From a checkpoint of a small transformer trained on Wikipedia.
Size: 12 layers, width 224, 7 heads of 32, 7.58M parameters.
Architecture: LayerNorm before each block, tied embeddings.
Training: a variant of SOAP for these matrices, 161M tokens, 4917 steps.
Each number is 500 + 50 x the weight over its row's rms, rounded and kept within 0 to 999. Layers, rows and columns count from 0. Numbers have three digits each. The size before them is the row's rms in percent of the matrix's.

# up: layer 2 MLP up, 896x224, rms 0.154, rows 796-895, columns 168-223
# down: layer 2 MLP down (transposed), 896x224, rms 0.143, rows 796-895, columns 168-223
up796 114:449513476530509574439488452462516430508517554550474510484605515504537482468468563485427483448523455608516557399420513411501537517481606562611522456535449541381496540555
down796 108:498451435568504452496473478510463427488416524506546428413524472566524518572488503549510419434511454587454506444487562397561482428425396421465400564530547454562468501428
up797 104:484451378537498436601491470535553516491444491437494443488525488474530474521368496464582512432450415579491517474484420625546519500564507452497392432521471497429477556507
down797 100:509518399508450477572444513441453573505478486504460597448490391406626534383480543483441476481478501518449561547478471439441493554548464427493499502470515439453501510541
up798 108:539495513471440575520553498468548460481456508394516516543530477552462452476532571498528530507467536559515550552381505448424543448590525574542438428539525465437483512511
down798 098:523443428537517447514481538549607511545406560530535526506377460461508535521541543458387497373514567501450542540573557509416557563418586473517510557494527412503423591504
up799 111:515486520490440557532566495505443514327616421594526493508462518538514507534478513484475510466449502537450551593508421517554434529533434537524468544449537525436532603530
down799 106:535439486424525580528586488562503511521584461480422514553497469561546446534435441371601539526547478417489483496536441465505508572480533494578472432454570534454473462438
up800 090:510477488465666482527490503546534426480473445512462522475504531495437499536491501514504526516485460489557504439479492539484528462474460507391544563539419512574486474514
down800 098:426472541474464496393567533452461399536526581440469468407556545446530537488562519585421488500461477565433587475502492536532591489416464508483416529504490573466549533543
up801 102:526635526541564581461499504530528497508518467485525561573466449358471471473574410537421562536522427566545445499532432388498456456539531551460528563558532434514504450447
down801 104:545553516500471511530537501508446472351495481438503369444443466448504575512527496502553460512544404461519584552542513458551509605537471605494469529462458521396448446485
up802 094:447495493518493439607480587565549472537463547505436542526511508498591575581436501458427502491498490523458520480457555599489423538421561507519522471550507487375572439541
down802 098:453561591651564470610424512465507426530475505485458475428579526480504516509452576536503461567465465501535551478535510525533487532442510426554631491495567616422558504527
up803 103:522515533456587422523482571481495464579543567497458507564511542549496612582506508352478539433434497496387537514478535414516426496592456597551535512495516428553512536510
down803 095:471436477577460481489505538496491574545445515570514515531455447470531497448549552541442492495447658566556469501517422557521509501525497454447489514540438498533516533396
up804 101:557411478447552401432489522456531505543591496556589493510489538437418472481541526422465589495421494454520546477509508500550506476544397471506583493463498490451633464456
down804 100:472373517518465484486460457512496484548522472559408495501526565478482601473585445541497427438451469493441483540443572432468498416560434486470404450517441496471404507522
up805 103:511475503533510535558482559423482581485564449462553488588514470505555548450479475465455474494444473489372551478415424518520585440511441418577442462585541524544566403496
down805 107:526483535581502543460465429528496467519494457511423567509512490428547469478467541544511496505582520498496504464524431443408448487420582609494400497586559475502490455506
up806 097:558463584533485487585496583545488506571543485529437479469505580450457651481502517409477441453538482583535584551505515547529595553438378504431482513543428504504552584542
down806 104:524488437425430529542571561541600477457530434528476521524484513459454530444462510442481576488443506579514481559451570569572496483508436575470464487495542515468488628509
up807 094:482517508491580441492560483482431465512547499498552521529501464403400567460459518563416454496569507475520508566382490456559504508620464494446495481509481528489557472580
down807 098:519500569473594496497530590533409504494538534541534445519442471490571532485463513449402568576526481421477513524489392473438464414447591524503461501481564521506510620517
up808 094:452482585438469495503418454568495416518510488553466381439555534521477493438550516480555527494507478468454476492498544496507479485474535572486543424559545489509487532523
down808 101:402510513496555502464507475514453563473517502550493443485507662551502442477463519376527587508580492495388460502493469418570449470423504508525560505479441543484501502488
up809 085:493527472486454511469543461543485427414477547466498500484586549526550512514548584408568560414460430603459557504516534566486585435493602499416466472509557568516535572498
down809 100:488530493488550520468489415375427449586490560453493535522487490422536547527471515465570460548375571479482619494477617521453496524481514460567496530516432465466572414530
up810 111:395575535496471571446480601646512458506626470559484531444460477459468631549417420557581511398501493551486512475494497491448480414474476422556484479501511515550540501563
down810 102:452477522491491549500529469666465606520546451550488354532533459497512511550518430583556436442506513460504516512483502515520586545566519434509526543520506500621558468453
up811 098:466418418496484514581579505528417496522517488422527527581394523476527431538514495496460477417454533437463507499516498600486553520505462431545402463455492524543515538512
down811 095:427539470513535552466512537443573489408510547490463484520493558534541524525499519579484556508552513467559460590595409453502458469522621497550452492425454537499512465483
up812 094:487444546512455471437492461476389493513479582537555535402517481510492448552465532510582540498389495479495466463483452602535434482394510596534494500435524442492468493449
down812 092:514555540567504546506537437540518478528463540494484582465575492433584484447572618476472499477502488468549510531479524395572403475498480479500402521542471454473552479516
up813 108:493407487440522503483553578499533594518531566411484404530523517499494520481456517421538487508432475544491528471482437421470418491558502447533507522483546441519473578443
down813 105:504521500608543593532493474597538561595459479444562492525416543478478463515459420534547477529521512559519504513475572483549544534534471485485499531528498508464470494542
up814 094:432446496452541559530476514430432669526486472520513455480482557504496526447513514529554539544542530545437564499522422493483480561536497530579628494495423417508572439416
down814 088:453516548582582527488473550508597499517578506532496477450506564485524502602565485433371530549520524578514542510534478505458479499469481515502497518557528529424539530590
up815 098:462554511445524500520526615524509403495484515562538553462489450492421475470534387491471528525428466555467454490554458466518538429536484474494471506494519428452469577532
down815 090:575484450421475427547592440493640495434563579504470599479400571417476581555522552468549431484451538468467525429452569544462471552526505529447502555505523592512506507530
up816 093:565441453556548500528483563541447537504527635517438476590532503517481547359496472587465549432458487512483554576554519437486495485477444425478442591492469572490568503489
down816 095:504461561484520526480466430458523532452433468540567551404559493375535528585569454477551497495470438486494452468455507514465513491470571499530482534559439495484473494566
up817 094:446506500521492434511492522450468536554448543570533609509487542506609493588492438458462478470490479476428462493505430509537528528548527532505502522506531494454520469467
down817 101:537467448455468547538459476420491539460520554535554533493477474410447431519587483511512573500467579467386614471529436453553454501532425498478432509431548499470596571414
up818 088:566538454521526333516477507416423594450504558500484500500485561539509463500520482466484581493527491460488502510505417601493503553490444478557480546572541511536518480465
down818 090:587490576462496538446589523441479510454480593460518578532537467454513513565472421519469420535552436549430492489533488499493553530509445470477540536530517491481573564514
up819 097:457476523526502521568501447473409595610522471507500591439548480475465516511576529555495532476473391363435501465499468545553412425467527531481554466414442460469508549504
down819 094:441543505512459483511547479606496524462485503510464458424530523485421442497519399409444495458497563495528483476495473488459510551503559486556494480447590507509543626526
up820 097:599517530481451545487415547483522470473510492524533509473443426464555463434524483468595404578540522516542425505483440535483564476510528578464407521582489493537438525458
down820 105:433442512507501482414539523457385545450546446417536486514445485477508476505514448527535468578523452577496441509438600501438556517607551489407543550472509529429520520532
up821 095:461550567547613466479535505441486581496465524490464482514487483502473419552563552540490474617486518569464456507365504495500499559592571498447461508506513424349510444513
down821 100:599542466469411416504454519518618485513508528439498498637552611464558550437481521479592474401493383573477504482568490536547514471510475482471501553507473457438413485485
up822 101:502495447463600482492514515541507513519396469425490509496449477396413474540543501525606528500464451496543529478519531546571450543499490471620462474507507677504549556509
down822 097:578486524516429537492501533471522523486519512518555491522510444537531479527556500514440419474551580538440371500475490520569447482450544470540539537504536531447528518471
up823 106:469448595524486489534467560562472466507458489541545480508465499536422523457533591434492493528414417527418472440496497593486525475513489558500497518548517545489462409561
down823 088:506432541482493525594497408526582575523448469522456378465489517528552442498545471537455520473532465519568491497516595532475473550424553549465440445515447494664578438557
up824 105:575549587510530470489438461465575462565501494363552519402518592528479598455508561527560553427478530510532509567499503541488496421434443542430429499465446515520537460438
down824 104:412486568449458522466575478491478525571532449470502391502605466477631527503502504427478418492522465465471424545513549465601496567415470493508447497468576398441490453478
up825 102:548479460462598478497417552511491484486574513483500418345475624500640598538426529454510569478462508510421443522427505521497489450527530470495455419563504528483407535507
down825 101:529412536562525446561526453461458496467499519528431451447507541490540440502571405446487542514367467451548411486438485482479395503506582483555481492463566556484428553509
up826 105:439444592492454491425531520501536381546529553438523498474515492519562521506572455456512564474515538482432551490562452467462523527444560482520458530552473551455412574495
down826 107:468506529611461455505598526417389412487574552523456524500556415449512439450501535408480490452467454516559455503562572574562504467478515491469464497447434507442491547524
up827 107:460487421514513473562562499504502489618431523534587480509481512556547474572532449582498538516595577465449484517467543477522458504534465496414501431550456515467454423446
down827 107:543471507447450468480517469520460443493511411529634514607480517534529502520487562540422530526548476492527522474455583591497451571482426484497538472476523531548500393443
up828 100:567477502413527543560479533504368491546591436527471459607463527489531587513454423438482469542512420560442476496466534523385513535455424547460451523505545572547532474525
down828 100:553494618405517504512526518465547441469512464471602397521502474497521459460441553444574520523510517482506546480474446470511447551537481495551555467632576509511485490536
up829 095:482492434556503479414501513491443434427465558504533575470485490504530456483507446514562507528481545547376427481494499580544598582483544561527495464506409554529501515570
down829 099:458393496463493434462542571375501461451481461458521433493500462478561542540534502334497486467448476570519441493482515636437554476529479468474460422560437487468527513524
up830 104:447548464537511492459529578542511467425519510497464573633551541511487533598494509557451567470484404432505495512471485445483421495465575544605504453486547540418511465489
down830 102:452491446499519566436527498449556448441476487491585330446476522568568500481529460605437362540557462456550446560471525503645510491480510517582531536459539521515618454587
up831 097:427568567554543467620592526557503476456576533453605599431550559528487530530519545454422444474479575570499550558583500498493460594454450514491460408592423518491541466519
down831 103:468551576479503446603452437549526475502493430457510584382467501526528444495483527485477519617591606542469547457553506539452566465454462430462509472548504524497573483525
up832 090:412493490541516489529538495432460482472505546496475476537528545527448426538537449513424576458461469473490429523553515572444548486488475555500625479614550458444440448545
down832 093:479477588415495500551454488439479503450529452544458524468483405494494590470565519484538459473470503480602484559515477520485428497431454599439616420544562510526527475434
up833 102:565516510536621445449553511488501441510537485525489461530480503488559511445462506561533492429524617540491549583455498419430490615525552551515456501574586487503528497483
down833 110:534464589543451512617528509441461524459511514536448497506489539507450515442545459574548492504554507526404544452539468543540548513380468514380440529550561533511472614554
up834 105:524580454504453570515462472597576592574592517453444525461441525505437468458457418547450448578480499562504503572464480535584448620554432579532451510520538493509476496534
down834 107:496555578479626611549532449528492521488644531540505442489480470614482467434493461534478446496446550431485536470560473499481516535542509579453448445447606461464542425463
up835 100:457456568478561556520570423562469529468466474538547549425511501519502509514537584495485500504507537483467495439534607579490519439504511478507391439511547453623432508466
down835 095:487427514423515583514531482521481542464481536445501544529538487445516514432397515518473514419466501564515585505549581429538441492415553477515475452556489475507505566454
up836 095:551541455473504509530489512533497517507495536538415479502548627459462408458499481491513496481469471479528580505463550525519477489486440451520525425495435435537545483486
down836 098:543457454474503419461440465430481464488524487469553499479542548507558437435508503568467531511469524512462554484524543612575497429538439533533519516519506554456559559622
up837 103:509451561476477470456527509518467452464416498644540431480509430516432583395452506457493455494484542481625508538452445477457528501471464510517490501466491510457475441519
down837 107:537435500527498491463498496464565468443592496508554446490511511514483458586576632409545516613581498501453381477563432557529405511480435548542525634410557494490508524388
up838 087:543571457528514448565516445599527437521548506541442533485431439522486497557470574518418456512512508620381576549524493498452420527534501563550511510420482594555457484529
down838 081:460529475577475483476568517455489511391449454499636471387487642523570572459507559497564438495568497361539421475511544494468515534515539421399517545456471431441605479487
up839 095:369574462524385383491541507451528454522487483485535521500487410460491539531440443493523370443538499417528470544549503567453511566474473530469458601453529542543473483465
down839 102:442463567384487454509520489472517534469535526557477519588487439490408606455495446479491426437448514564425513423569539440541450530569517524463547556468492440452443549511
up840 105:630576551488465510463516456451458569440495459426483497480501602472525450474446514354548503498567445572388482506526431484503426491531458478538463514485412546514392495493
down840 100:555474543536404471517465465546506470474559477514492492529462565490503497463477512439516549563522534584508441579547501445451462609455560474474596454526514504527509571505
up841 101:546493504522515492501538544474454454404596520492549468555674527452451440384511409486385438526476469504478446472483514492502576450501534568433526534534477450548535497558
down841 101:509493442508566516547510478489542479437453568441499409495405551453620476499450547462543473553498477458497516451570512535540541494489508495455505547557497558501482476561
up842 096:579480467579471545472511530436501513489518434459467488493494523469485502573447504446531492526420471467491572507612476511486570457521580462420493508502583525472406476469
down842 094:534488421537497514489504503472498575407418469530378475501563482464503508464465493480492495548480553501541517447585570523558491518505430472566485562436500445554478522498
up843 108:600444480501506515498561503503393569489559444439424458430400522464517550519471610573457421429463486535507483566504432477472443432424468406457468553477455496398476486605
down843 103:607500504510493419581605469537513613491498459420397479545389533556608478427491491474535423545430562607477564471599465546513456476436485452553461515495492464520501515566
up844 098:484527443544422608569577531503464516557528452450433509528466470383481523480470465495460528642505488572524534551572509539592465501491528455512392470465466463447527552547
down844 099:485442542543499452504477492594545473430521508530476454532446482515514499404581503527481483463503488519374602539527628431539518508457580535401457466491533512460562480442
up845 104:541522487477586547496518475553480517523411504540451550498545609449459483445391402479519500473525556474485482498602435491422484547595462501497479513472549581596481397581
down845 106:434503462462435537500527493501517425506584497582537455579549581468552397550466543494470603562490575479484515533471599516390493497483506475411425472455560497501539474562
up846 099:569517411499615475490475534462529545550471492580578523476493548522492438481506523571549443575528529542543421601450562474426477550547514567445488563445468500545492527566
down846 098:490561545453553590466564500417418560506680457462453483567498507567572446536508527560547553468487465594490461420512382636511466557478536521539449384529485511465571482463
up847 104:581533479467484596488602475437526411481505459480502447555361463544566477466548487498516470382547601482517477457511481464399519412561433420501444426570447474548509455522
down847 095:518522571499502491484360494565497559413541510443494522426513563484509481443544457475560535573401427501517541472590462494507468584449525513519498430458504441557544501525
up848 090:488470526462474550521480526602504508487542478490509505505449546530546464534445491437445560611499490450563529573439380528466496560517557447572470394551438569516622483520
down848 093:572487491492550536536523486552363557466497530454464548506539501480501533649523423442490536497536475517484510468538417519450455470507502415473499544536516567537426530510
up849 106:476502386429509451358541553483558476574539495466448530502449494481507546528537506479494604535498484494539553460438441513462491559605421539448383452548595544519498432555
down849 105:438484519450432410485449582428485497491474553509566442485537417619459565462545433510502453544580487493446532528449464534467526473482512435518474469479639541488504538546
up850 103:549513459508468505473564428497482451489518472461445564425505665481442533539550615481516416527508468534559451572439538580468534543583484477549501445447521512474515578520
down850 113:528470546531521426480494440365529548482565509443488607524461438457497454542438492409541447497438459465475468525559496521556379528532455512524539580469590473594486544498
up851 097:529530489454515506388511458577513472495463494523499486568389505436477486545431493490520489459536469497482538596421514484588493503493505504535442423521484614538520589426
down851 100:477534482542513440537437448483512536530438531468555437523550426564549441494473513444435523520552405481532509511503524534546487486553492453522402529512441551421460522544
up852 103:481514476458486477524437488540489477455571569559472561528446566431409459551514470487438469481496491456485551490438543581538475502635456486533505414466440510430491470536
down852 097:566497465497416526481543473555533464511582560577493500530510519485524524528470457495510515535538502497480552429475554451576423442574416552503502429446484499517564441487
up853 107:535522430521460436426618555465606499515474507467544571496457539482477459527549555476493501495481386448484523546461542508538521536585483500520492527575471503573524451518
down853 102:495489503451567499477495574479507516471490509547551502515478537478475496449542516554493450553523426646519544526565610497501425512504498588511442563465458375522497557483
up854 113:465525551488487580438366463462482523539438457558576517582467468523494528487610461433536489521477479453498499519573598384541418473535491515475483493482499542539502504471
down854 116:524431452505434479447409571538537406465401466461550536518529537502464498501403474558459554588494533546546468559520552424486498572411447508472440492523506499448497493539
up855 097:376557523463448532467527517530522513514509538479496509479440533526454460562541544532468546562463474590506577503509427545530455408495477440478536502448597478485560494470
down855 102:573502568554529537576466464529448499528485513483524535481484529468558465615494454576452553521506500607509546538474442462518486512479472509559545510507542489499501520508
up856 100:530529476446513567561473560491483593568502469464458467512490551491506519568455543526411496594475520473382481526520563504487459626527485595514476561453438459460523467503
down856 104:520596508467417497435590486531442505551459422438471545531531504520519520588511553530530523440451472501394481493562456444566441577510526618516552450507462493514515387576
up857 113:451451522447505542501574486478554611357563523470583569434530622460501522503522551474576518530429492616492432562521562509467502579491468534546471464566504455519456489495
down857 117:507566529495555532468506469598388400519564510503542525467472495445549492541545553467505485484502507646467478506491493464491393456495538532495458438514463437553535538495
up858 107:510524495543514569478511480619441434557509395469513515561484478443451592574526566463490399419475487506461436505483537610515446436597530528406463540422557566533468511489
down858 110:458531620507531478550566496507508507448457459512489473526413541453428555484541440452600529482446570461473471556546556446507533512409484448457544407513492522535445479492
up859 097:466407548579487516484492571577564579507601537588551516426476475517526519515508491467530502458535526410552454533511501532471518482554445521483470576493535564556451403521
down859 096:468475572421400527558400535530516505448515483516573455533453553499453486413480442448451495440556458503598460532514493370509484414516511476509508601438523448452542519486
up860 107:487537560520575559553458503496500483511531510468492525568436469476500487532553569523508510523448477457536505506534494535512572441408452442414502507431538494386491563526
down860 098:495518443510487587556508426474490516486521533481507547501481345537524571417533526599586522479526470453583350516481389489552493575437383549482433504444593485523440478483
up861 105:468481463526513580529483482605469503404405494522489450412452422368494489452425465430556453527530496446456494510464485530504562529515541460473324481457478535508508480478
down861 097:546594567437558502458485498431540485471534554556402544556466490500522453496570513482553498547552644490497549567558522535431550470459459537513599516530435437431547471514
up862 085:559504474474427529484459512504570475482441565514524443515518515615551514440491535443575537449519515568496558450553592466425516506525547592484416434518416399561502498404
down862 093:500480469567582500510465440512507475524482513461473553530612583404535562503506480573463540619541430433499602560479529533449518455513490512473511474493457539514542431530
up863 095:537516512536537547442395502478477434491491514471542583449457501419425496517521520393525509432400419541525435535561498579530569481531497525527484471587454506523485571488
down863 100:546554494569541503463438501561471470518452457427437553462506433472474504434506493604426576474519514465531572517522485538478520530513455619480513569446483510527446607452
up864 080:565514448461597525473536557530472474424481516548550511492462466551493548439502583463485491497527524461475559573532525435545449488516556425614560435568447513487480481445
down864 090:461496581560514516525508433457469439580449556464526472424527438572534484540520549576501538506517524366442486449490476522459461426491552483506457411501554576508449463539
up865 095:491478491558558621551427507550473493476426564498508426524507554483509539444466544493487466571429493578468554600481503516437403492447500440511401509512478538434503539575
down865 096:453477460527597492535573491605500493554607491471460477530502511514512592557490499454491415513460493498462558532568589587458389566421413480524498458414426499477474555471
up866 093:414496443512505547530539587518437487536473451420520408458564559597558478517440429491549499489433497544570585385543512536452478455553515476447530457479537531479444490525
down866 099:406471504496475559590496612520524553556444426493446406561608627505518490481537556512528578486500552458521445460561512527570482517533506416523533555561521558485508494452
up867 124:645552428499493626524467514480441445474585457492493468471500439534446560507502464419437504574512495498460461454471517483483461540555546487528460468573487536471524458480
down867 118:560458551550508478500529421423524444430454507391549472419439446527494539438334504573576492564465508453451492557583560455586539511452538521483635455490486448588467459438
up868 108:536474501594615465493493481512509468492538553452449422535533556594542579552487547511545381507443530563533551515524511490465555464518473431602512485522419458496589520510
down868 110:454498481455515490353531419538559480509556583542519453444485460408453543591448426425433477411498533576551595441589486479469437513551434519576486554475508517455455538539
up869 102:478572488519571477448449503507495460556527516518455537444523540508495593555473495501452538606507503513467508445488543478582513570487555506539555495502431561479506467533
down869 105:404379455552435528439469509503416533494469394445509437503484500465579455489616511538475565501478496468459501403472470582528476489456527480469566454344478509589501493408
up870 133:511545441494560483493490643401505550550439515579438413452450484472495538439560513525504401582464581544494507481512523492414572498529474511644460582563449492424509504505
down870 120:516516489525491549618538506484578532554485453528536465504512528493435628531514428460457463508458503600546528550470510430399517504457516527544539523560445468495468499482
up871 099:485471427421460482454482507502490506485496481450469506479574367483479546557492471489542446498512552475426431501463488522477566563579533508581497456459437487491489467588
down871 097:501437492575444419448514502542522552482475432497496479539585380485560564489474518469536509542566566556441527536551452494496495527608636545441565454440501482419424477510
up872 092:559540489456530510452493452576490568502514509484521489418424606514438502315493542509452499515564544489604401608487444441445512458460471554432555523509527462555540500593
down872 092:546483462580486440493471585468530539582450515576478526350492508540368503522385482514543494512479557514493448431503512497521439650442472503560571391399583536564499465398
up873 113:464428449516559476544464584521507494512529564522474483439525489569478529531409542381599506522476463564402543482427480621517626497470509514467456563417450600489472430544
down873 100:535478537603537546600537449600507494467525468463491572540580459562583453515548518464471503599460580499577529416534521543501458521473479531465639534484461466566575542540
up874 098:491468490462538472483435551453549520510631471527474568538590534461482515512480445440492477466533523558474517432513498495490447525609491483481474474495517396479593524599
down874 102:475452454449503501445529480477456407513611537499477447459499480467514499549439454509474532487492454533584507560465455444470437508417548611524509514550566500496478408488
up875 110:449553543458542503534429544540509524565564498475592526472566499555490488497454556511415423530441483458481449576521453529554524495411512475537646543484444565583538477578
down875 112:482614484574482480529569520448498573492550464458531551481524496487416559469517489553450534508412512453615527491525482548456547451457441522411499568543522527642336575480
up876 100:517451565496539536554525548532484463514446403445460494417490574417435455537380488396478490550489523574486452483502424616416434424517470522569502505485442527462474532564
down876 099:527463516470533446510513492534470538476589419496425477595530440548462521494541550507482457524569499463612522528511444487478431488551588497533451494549497499542555543545
up877 102:432568463456506460429465440508461415505423614490447507400455490477464503574501556470555446511522515511536538488464536566439557464526422485569525571523502551584486446602
down877 100:401435486499498530623397457505473547495524459522490470485519484498474509545548512429418473551545566447554476559504488539490464436568490416539577595426436552484517391461
up878 088:483468509505525511421413535444536510492542490542549458525490541456432478475565371438444565478493528491498418574544470641492590432533480436510471489463572436461495505585
down878 096:418503501442462518457474517431516492496527485531561433521492525540478584535495504504444568562538593496470535530555529498598543484472529522607446462462474471568534417466
up879 105:563500514436540468436515542553418433480489532514437518427490497524407494498494563430456528447468425498451428474421406512496596463483517434476513434480476526498501506544
down879 108:620569479409495503461532387479486460450458518494486509477471513547517525544546462560509524463572466426505453475489425488505508524530466521451510502465498500544500452539
up880 094:455454559567559431544493524489467589470537469528525415559426448561411528547498488637438474448491458499573458472507438557486596467458470450578518527597571478454565566561
down880 099:542449613447522567516476531467532481497497597507417475472477442501518558568503519468486516535539474446541395497443465484444525511450556504500552398504551519461558356541
up881 107:540472536411415518426475550484464526436434548394471487422527520538518460510485441468410528536518503531521463574490460580473478552488547437534502475567524445484366593496
down881 099:501507553430501454505467524456511481450534533561463582566471472572418487537553411487522490502527562469490535556550491365450467463469464490524607500395543546531618480454
up882 100:488614549588545465440478552575432425590569398491514539512472543454490551448535402507502572541597418584560473561540573429417533488496493515426472458447480447488441491523
down882 102:485545403519464492471604432551448610533558475460536537539464573594584387507564556504473477516518497512461478530531405540504592543398515503476509446516423525467424579466
up883 102:391587476591487541518528569493516517497487483476527540554514475567539495458436526526512497490409517489414481426560394427515454453509465495450533529566604576525469440545
down883 090:524479432524567596478561461517514479523554474476523547541573464546532517528550441436532460474461568458401542441519506499483439509498466426556528584454533478507579460428
up884 103:414409416393446558447463459504477507562495525427535442494482524497502455449410597560512550542413517575326475477506494531519434560477574508509516452586583528534536535550
down884 099:566560460529417514590462492580547601550453619488456474468438491565532540426511598498568412503500406543537500522545500525504610615518530443464508445544560489538501489456
up885 101:455532472479597460498513473508498520501523502421543526464536544476472524557526423631503483514495522480439468506554404393440465443537425505425567533515498447479496464464
down885 102:559517455510426544473471553425530505503437584452562496528502574496512374472484532485552525434445487490641521400411481503564433476479494458615555415488572514545513619569
up886 103:517424504551545541599546525549489466563497495542459476511492483485415530440475439384482602484471508571532462527455525564564440362453502525436559507447513413478542593504
down886 094:452500468472516559444441536462521480528573562571530550499549484535540622502464467489444442495504444537504553487407634547478501561378524449434537493581394494459486576477
up887 099:429516434390582453542468627446490568477546536477487499514461477561437488567516431492563559500402511526460487504502529546492597563481528547445523494430442484445413491499
down887 107:505549483495536607469524470445456467549587475486552500514555536474372498481394452436551420545480461459502530493427521483436438551530577518476359531554486483494462499457
up888 101:473439464521468413508473560525554419557424563539497434553541491556526434447515507385485525420401553502475525454504561471520451491483483569528392484578593516522501475479
down888 095:561487512546536594530500527447613542384613558480494465566453480539510468592585504413480578545513512544598537488504569517528449492403505409445584517463583455435594454542
up889 102:527456510481580479400444472398442444454475491480584451503468457456465518520511455498441546406499507442612582504539533578461517491456514511462521479496547539593604555426
down889 100:519555469522534468467540485475509589404515411434547477638434537498407443459475470490415365432470455426562563505563539452600475542507611461458461474516446470480562467432
up890 095:422540379573561529548443510532455518454439455486561510532417440463449520506539378430494476495462449455518421423443400499542513496611519566536478468439482569465554482547
down890 097:431503452556501616568533533553507544503496426513489504440430498489439544540446449469445498498508493354545586558544478477467520476550496516537517550480512578482555502460
up891 099:429526595513604543599507548463475461391509476533502436484559512429463499455534502501519402479493539554602485406603457507525558496503521563503504530500472456440593449483
down891 100:531471461478532553422478436526468510507457487488556498459526500495526474464555506483525582533573505512460508511493501407424523550508560554430561546485543434487446407447
up892 106:488562427505461518563549500545469452561517528463526500524535555521603562505483458517501493498544469582501471575433473535520422504473488490540515437557496485547471451549
down892 112:499558545515475457511603588576486524611600501527488471516453488493448605393377395522482493496452490489508483527450516503439592521459499490492501507536492538572530528532
up893 104:530480514462478526420526530551456513409470545478451641488441578523485487599447545475421551470492436486455543465481417509589540481492500440542379512572523557455484525531
down893 100:578487526456435523472563425496446461449471490499478575459462509560565460477495437429588454547543453559467563434457434428455536496488549439533417457502546577468473569522
up894 102:530490548475511474582555588505504403486478476502573554537453515446538478437511552519529452586597482399457477455521536545402516446462412532496454582602515499586450499604
down894 098:442445511555439456553518484471472480547505495464480579523415652488504459472502496552410508583547491521477552403516425499510404517498514456431540535502473413519566446458
up895 099:446551447496544560529478454524374464429662467510476477554566599461460452467423500559595546469532502558500481521579426406538469499483401586420502440536484484443489447484
down895 100:419519493550525459489537516455399449500528428500573473628530461568528397496451475592556536636482538488516480487484418372568531641538463506460424462502513593533470416518